python train.py --n_kv_head=2 --activation="swiglu" --norm="rmsnorm" --norm_place="pre" --qk_norm=true --attn_scale=0.177 --bias="none" --tie_embeddings=true --init_std_qkv=0.0408 --beta1=0.95 --beta2=0.98 --schedule="wsd" --decay_fraction=0.632 --z_loss=1e-05 --train_tokens=122400000
Each number is 50 + 12 x the weight over its row's rms, rounded and kept within 0 to 99. Layers, rows and columns count from 0. The size before them is the row's rms in percent of the matrix's.

# layer 8 MLP up, 256x128, rms 0.42, rows 241-249, columns 0-127
115:34 68 68 45 45 57 59 45 50 60 23 36 55 48 35 55 53 54 66 58 53 64 67 44 47 43 44 61 42 50 79 57 27 65 58 54 55 62 34 70 76 45 45 55 28 53 58 42 62 63 49 45 73 47 27 65 30 53 63 51 55 60 50 48 57 40 46 45 48 31 51 45 51 62 53 41 42 67 63 68 48 37 27 76 36 70 58 57 54 56 32 50 78 37 45 40 57 35 51 51 63 54 36 34 55 37 43 40 63 65 57 47 40 43 53 51 31 38 35 35 47 35 67 47 43 55 50 59
100:51 47 34 38 47 58 35 66 70 49 40 47 50 56 45 32 52 40 64 54 59 65 47 56 56 63 39 35 42 46 60 56 64 70 74 42 53 55 67 43 57 67 42 26 41 64 47 48 42 46 74 53 52 50 51 52 51 69 70 47 55 33 64 45 65 25 60 65 64 41 51 55 34 38 51 52 74 38 45 64 60 73 55 60 46 44 45 68 40 64 35 69 63 53 79 43 60 43 47 36 55 16 50 45 32 42 45 68 41 52 44 65 50 50 46 65 48 45 40 37 52 67 68 49 59 72 43 58
106:53 35 48 41 41 60 51 57 43 54 41 02 52 56 62 27 34 37 41 41 46 45 35 37 25 46 60 46 51 49 59 66 55 51 54 38 56 60 33 59 63 47 30 38 51 32 74 33 73 56 49 60 37 55 35 87 66 59 38 30 64 55 35 54 59 53 43 64 54 67 53 50 52 58 56 50 62 73 43 51 39 44 39 55 60 46 26 51 50 55 57 62 44 54 53 52 48 48 47 50 62 70 52 45 65 37 46 43 45 51 49 68 59 63 60 44 31 42 37 57 51 61 28 40 54 30 53 49
104:48 25 44 52 62 33 55 26 61 70 43 21 55 44 49 54 31 62 28 42 42 48 60 56 42 46 64 70 52 54 51 48 55 44 52 43 51 49 60 50 53 51 50 47 76 46 50 55 42 55 57 36 68 62 57 53 35 57 48 32 56 61 42 31 18 33 47 56 45 51 20 28 52 55 38 62 56 34 54 88 50 61 34 55 42 57 32 51 48 46 63 48 42 63 45 70 59 47 50 42 42 45 28 66 52 39 48 49 59 63 39 58 44 64 43 73 55 39 57 60 44 36 54 29 53 39 57 35
103:43 39 53 42 48 54 46 45 51 52 62 45 57 83 48 51 36 54 52 62 74 52 42 60 78 71 49 59 44 54 51 43 53 34 40 44 34 61 42 29 36 35 54 60 44 32 54 44 44 58 61 53 41 44 53 73 42 66 63 55 55 32 35 54 42 40 38 45 50 49 52 44 46 55 49 53 41 67 38 49 10 46 61 43 53 41 62 57 43 37 60 57 54 31 55 55 45 59 41 36 29 59 58 38 54 46 49 46 54 39 53 28 43 49 58 49 93 46 43 41 76 62 43 40 84 41 54 32
097:53 23 29 51 40 48 27 49 50 67 61 41 39 62 43 55 34 49 57 41 66 38 51 62 55 49 67 60 45 60 52 68 22 72 43 33 51 50 27 58 51 56 59 32 57 61 61 69 47 31 52 43 47 44 55 57 38 47 27 54 62 54 26 54 66 51 66 72 72 47 47 60 71 73 38 71 43 42 70 48 43 42 52 56 61 58 53 43 27 54 58 47 56 51 77 39 59 50 51 47 60 37 59 55 59 32 47 50 50 45 41 47 36 56 48 62 37 44 39 55 30 29 64 60 54 54 47 60
104:45 32 56 48 33 49 50 55 57 42 51 52 40 30 51 60 35 43 51 50 70 45 63 52 52 24 55 86 52 55 37 54 44 56 48 39 33 52 56 41 47 39 34 55 47 69 49 39 67 42 44 52 29 76 37 49 79 51 34 60 55 49 68 39 51 71 75 28 45 65 56 49 45 49 52 41 48 70 50 27 40 52 50 36 60 43 58 22 65 54 25 30 68 53 32 70 48 60 44 40 37 63 70 56 56 42 40 47 47 33 59 49 51 48 46 65 51 47 46 54 31 47 53 40 63 57 52 48
105:43 35 66 32 59 68 50 39 26 35 55 43 52 50 62 40 56 58 37 46 45 49 38 39 43 57 25 60 50 48 28 47 51 47 43 47 54 28 63 60 66 58 54 22 29 63 33 74 42 55 52 43 28 36 50 62 48 53 46 58 52 63 67 54 46 35 62 54 44 45 52 57 31 41 58 59 60 54 69 70 54 58 61 34 53 45 10 45 43 53 54 58 50 28 32 46 35 52 69 44 53 40 69 55 63 59 53 58 60 64 36 55 62 71 48 36 58 36 58 68 51 50 56 45 53 31 59 49
092:36 49 53 51 47 41 50 66 47 38 59 67 61 44 38 50 63 34 27 82 73 64 49 25 46 53 48 30 66 64 57 32 54 52 67 40 53 51 79 42 43 49 38 36 34 71 46 42 44 34 29 46 39 41 52 50 65 35 62 45 63 41 66 51 56 68 53 37 48 56 48 80 65 43 43 58 62 43 58 53 41 64 42 60 47 42 57 66 50 33 56 42 47 52 42 67 69 55 49 49 45 30 49 40 80 62 49 46 48 60 48 56 60 48 44 41 48 59 51 41 49 79 29 52 35 64 49 57
# layer 8 MLP down (transposed), 256x128, rms 0.404, rows 241-249, columns 0-127
114:40 68 61 41 46 45 51 60 57 42 41 31 34 58 64 38 45 34 51 64 44 60 61 42 49 55 50 37 56 50 63 52 28 49 61 50 51 50 78 55 49 63 34 54 55 20 18 58 49 21 45 68 44 51 50 48 41 48 69 32 54 58 30 53 57 49 55 47 53 57 55 57 51 66 65 52 28 56 47 37 54 43 60 67 42 51 44 43 45 43 53 42 58 53 70 48 50 59 45 80 66 62 60 71 65 71 37 49 50 56 31 50 38 64 45 54 49 41 56 24 14 29 42 46 44 46 57 51
099:56 58 34 47 57 62 40 60 33 36 42 66 54 46 53 57 41 74 50 45 49 67 56 09 62 57 43 45 49 48 61 59 51 35 50 62 60 38 44 72 68 63 33 61 53 39 33 63 77 56 52 63 46 37 49 64 30 56 43 64 52 64 50 64 58 47 51 48 67 52 48 57 43 55 73 47 50 36 47 64 33 40 38 63 39 61 45 35 48 41 76 60 25 52 48 52 41 26 56 31 63 54 48 45 61 41 52 34 36 58 44 49 43 65 40 41 39 42 50 45 48 30 51 63 45 49 74 73
100:52 52 54 49 39 64 55 36 63 54 53 60 38 64 49 44 26 75 45 36 46 66 43 70 56 47 46 43 56 70 48 37 60 61 36 51 70 48 56 49 73 75 47 46 52 49 39 44 29 54 52 59 54 23 41 65 65 41 43 47 59 44 48 53 49 52 45 33 45 43 60 38 43 50 54 52 67 40 29 38 49 37 60 56 52 63 33 45 37 70 42 55 63 58 50 57 63 54 31 54 47 74 49 41 60 73 37 54 53 64 35 75 70 63 56 10 50 55 62 63 37 35 59 54 43 46 62 34
100:54 67 57 50 42 57 66 46 32 45 52 53 52 51 49 35 55 44 40 60 31 39 51 58 40 52 66 43 40 44 69 30 32 54 47 37 72 44 47 39 63 51 46 60 52 48 55 34 47 30 55 60 49 69 33 47 69 48 26 68 53 58 73 59 77 68 56 71 67 37 53 57 40 69 77 32 43 43 56 63 53 42 34 23 48 66 50 41 59 68 32 54 43 47 30 37 58 56 57 44 49 31 42 33 50 44 30 36 52 61 63 39 46 51 52 41 49 47 35 64 51 74 40 59 58 62 53 47
111:29 49 55 46 23 52 43 73 52 58 41 61 59 56 38 33 38 35 43 37 27 67 55 40 65 63 59 43 67 39 60 36 51 52 35 47 40 67 54 65 29 66 43 58 55 32 43 43 53 63 29 41 40 46 33 47 39 43 43 44 74 64 35 61 54 49 70 42 55 62 45 36 38 43 60 40 68 56 46 61 45 46 62 32 56 49 50 61 49 52 39 44 53 58 79 51 58 47 51 22 61 67 70 27 52 56 55 68 50 51 71 45 50 59 54 55 40 31 52 49 59 47 75 61 30 62 45 54
099:50 47 58 68 50 48 42 70 64 57 35 58 71 44 65 60 72 60 43 55 64 56 26 52 43 64 62 25 52 47 47 67 60 55 69 42 52 37 41 64 72 63 73 70 25 46 54 32 44 49 46 56 46 52 43 47 90 54 36 47 51 54 59 64 51 38 59 56 48 76 63 79 56 54 48 43 56 50 50 40 43 44 55 37 44 42 54 35 50 55 52 31 62 41 39 68 53 42 51 52 58 42 62 68 42 61 65 58 50 38 55 36 73 57 50 59 42 68 60 48 50 55 55 38 75 53 41 56
109:39 29 31 38 70 37 23 56 47 51 60 43 49 54 70 35 36 47 60 49 57 47 55 51 41 33 55 59 47 29 46 47 62 56 46 50 51 37 49 42 51 52 62 55 54 36 58 49 45 60 42 53 51 60 42 48 47 40 52 51 59 65 50 47 87 24 58 46 49 24 69 45 75 44 59 41 40 56 62 50 79 70 52 52 47 67 39 77 56 41 47 36 49 41 55 64 58 48 51 41 39 50 56 55 38 59 39 65 38 45 46 48 38 60 53 61 48 54 53 54 01 62 46 43 41 45 69 31
105:57 44 36 57 44 61 52 47 39 46 53 50 54 50 73 35 74 62 56 55 44 51 47 37 40 48 55 54 52 36 57 51 50 18 41 61 26 59 37 32 53 46 51 60 60 35 57 53 58 38 62 52 62 34 49 20 59 25 49 42 49 49 47 71 47 31 46 73 66 51 61 48 42 59 46 54 36 58 31 32 62 51 24 55 60 33 57 45 39 42 59 49 52 46 47 51 91 47 53 60 65 14 58 36 42 37 32 52 43 62 55 58 43 44 60 43 75 61 47 56 50 35 52 46 62 58 45 50
096:51 62 51 49 31 58 44 55 60 40 41 64 56 71 57 48 51 74 50 32 50 81 25 50 65 40 76 52 43 47 39 36 65 50 49 47 58 39 41 75 44 60 74 62 61 64 37 40 64 63 54 60 51 61 68 36 50 70 35 60 28 73 71 49 48 34 40 65 26 37 61 44 54 41 45 41 53 42 48 44 39 45 62 56 32 45 47 51 49 29 43 55 58 42 40 58 68 37 48 37 52 55 47 52 61 27 48 46 69 45 39 62 49 42 57 47 26 52 54 34 42 41 49 40 51 42 41 70
# layer 8 MLP gate, 256x128, rms 0.391, rows 242-249, columns 0-127
100:46 60 48 62 58 81 57 44 41 48 55 30 51 46 51 40 64 27 45 56 47 55 52 55 37 59 29 40 47 39 40 53 69 55 58 40 36 54 64 50 67 58 33 61 36 73 61 50 53 53 69 60 31 59 55 61 68 53 53 45 44 68 64 15 55 41 78 60 22 33 45 45 33 55 40 49 54 56 53 46 59 59 55 19 64 54 53 58 34 77 56 68 44 56 36 50 41 53 40 58 61 42 67 53 40 58 48 44 58 39 56 34 34 57 46 64 35 57 50 49 39 58 51 48 48 71 51 67
102:60 35 60 42 29 45 47 50 43 62 47 35 60 40 51 60 62 69 48 40 40 42 45 49 48 46 28 55 71 53 44 57 44 44 49 31 56 46 71 42 53 54 45 42 40 65 43 58 49 53 28 57 48 33 64 44 65 25 50 58 62 49 20 54 65 53 42 53 38 48 55 62 25 42 51 46 55 38 28 49 59 41 63 50 34 39 54 50 47 50 62 32 33 66 58 62 73 65 27 50 49 54 38 44 65 68 64 35 54 33 42 34 76 50 42 62 62 42 31 44 27 52 52 59 64 58 55 24
108:35 45 56 47 30 60 63 64 89 57 66 22 36 40 38 59 30 57 26 42 52 61 48 49 47 55 47 45 42 42 43 58 75 54 71 52 48 63 54 48 51 45 59 58 60 69 49 58 46 63 42 50 47 59 55 67 41 57 63 20 63 59 30 53 29 44 47 62 51 40 45 43 63 34 41 68 50 50 66 56 52 50 50 56 59 40 49 46 48 55 59 53 57 39 49 44 53 46 36 70 47 22 30 73 61 47 55 54 56 41 38 44 62 36 72 43 54 42 45 54 28 64 42 37 44 40 44 22
111:57 65 38 51 47 59 69 37 64 57 70 57 53 50 52 43 37 46 43 43 49 45 58 73 54 50 23 55 40 36 52 57 43 74 40 52 54 36 58 58 61 49 53 67 48 47 42 56 66 64 50 39 58 51 58 46 66 62 46 46 30 46 50 36 63 63 35 50 70 45 74 72 68 57 58 45 39 42 57 49 60 18 46 50 35 61 53 59 72 38 48 50 23 51 36 38 47 55 65 75 23 51 24 44 58 49 36 53 70 59 43 47 50 42 55 48 46 53 41 41 42 58 44 42 81 75 42 53
100:35 49 32 52 54 57 54 61 51 38 66 41 50 43 53 57 57 54 41 38 55 51 62 37 57 60 55 42 51 38 57 56 46 41 63 44 41 35 61 42 57 55 42 41 45 60 37 63 55 51 40 59 43 48 48 34 37 56 49 62 45 34 71 41 49 57 43 41 32 32 35 49 37 64 41 80 51 66 40 49 75 45 27 60 35 75 50 58 64 52 44 66 31 68 34 74 34 29 63 53 60 53 27 62 50 58 43 52 42 48 39 21 34 30 58 56 70 50 77 62 50 66 56 32 64 42 57 64
100:78 54 45 33 31 53 61 49 50 54 48 35 31 45 72 35 49 30 49 47 42 31 38 50 64 36 42 40 67 40 35 51 42 56 54 49 57 79 65 46 60 29 41 67 37 69 47 39 68 56 26 61 51 37 45 31 53 48 48 36 57 54 55 46 49 37 49 61 34 62 50 37 71 35 51 47 69 47 49 54 57 45 72 41 62 47 64 57 51 61 51 27 58 51 41 49 50 39 49 22 47 51 48 61 43 49 18 43 72 53 65 42 43 33 72 45 60 38 49 48 39 67 58 45 54 41 65 40
104:69 32 45 55 56 57 48 67 35 50 49 45 60 40 45 63 33 65 31 64 39 55 42 60 54 55 67 40 44 50 40 43 66 58 41 33 58 61 72 51 46 63 45 45 38 41 31 50 51 54 68 48 41 37 53 26 67 67 60 42 60 31 42 59 56 59 36 56 35 78 59 55 54 48 37 77 47 46 39 44 34 49 67 44 57 53 45 55 39 39 57 61 50 40 36 79 35 60 32 52 59 69 45 44 68 51 67 29 53 42 42 38 42 13 54 26 60 56 55 56 53 40 52 47 58 64 58 57
096:34 42 49 50 42 54 62 65 60 59 71 56 69 58 42 57 54 42 51 59 66 60 55 57 50 53 24 55 52 62 35 39 58 54 47 47 23 54 60 30 56 23 45 45 43 33 35 29 46 47 41 51 30 46 43 51 45 67 54 48 77 44 41 38 44 58 58 41 41 47 61 64 48 61 50 48 69 43 46 49 40 69 49 62 66 45 64 59 75 30 56 46 44 52 43 50 45 48 51 50 49 43 26 42 67 68 60 26 38 42 47 30 59 69 43 46 52 69 83 53 58 73 67 51 67 42 62 47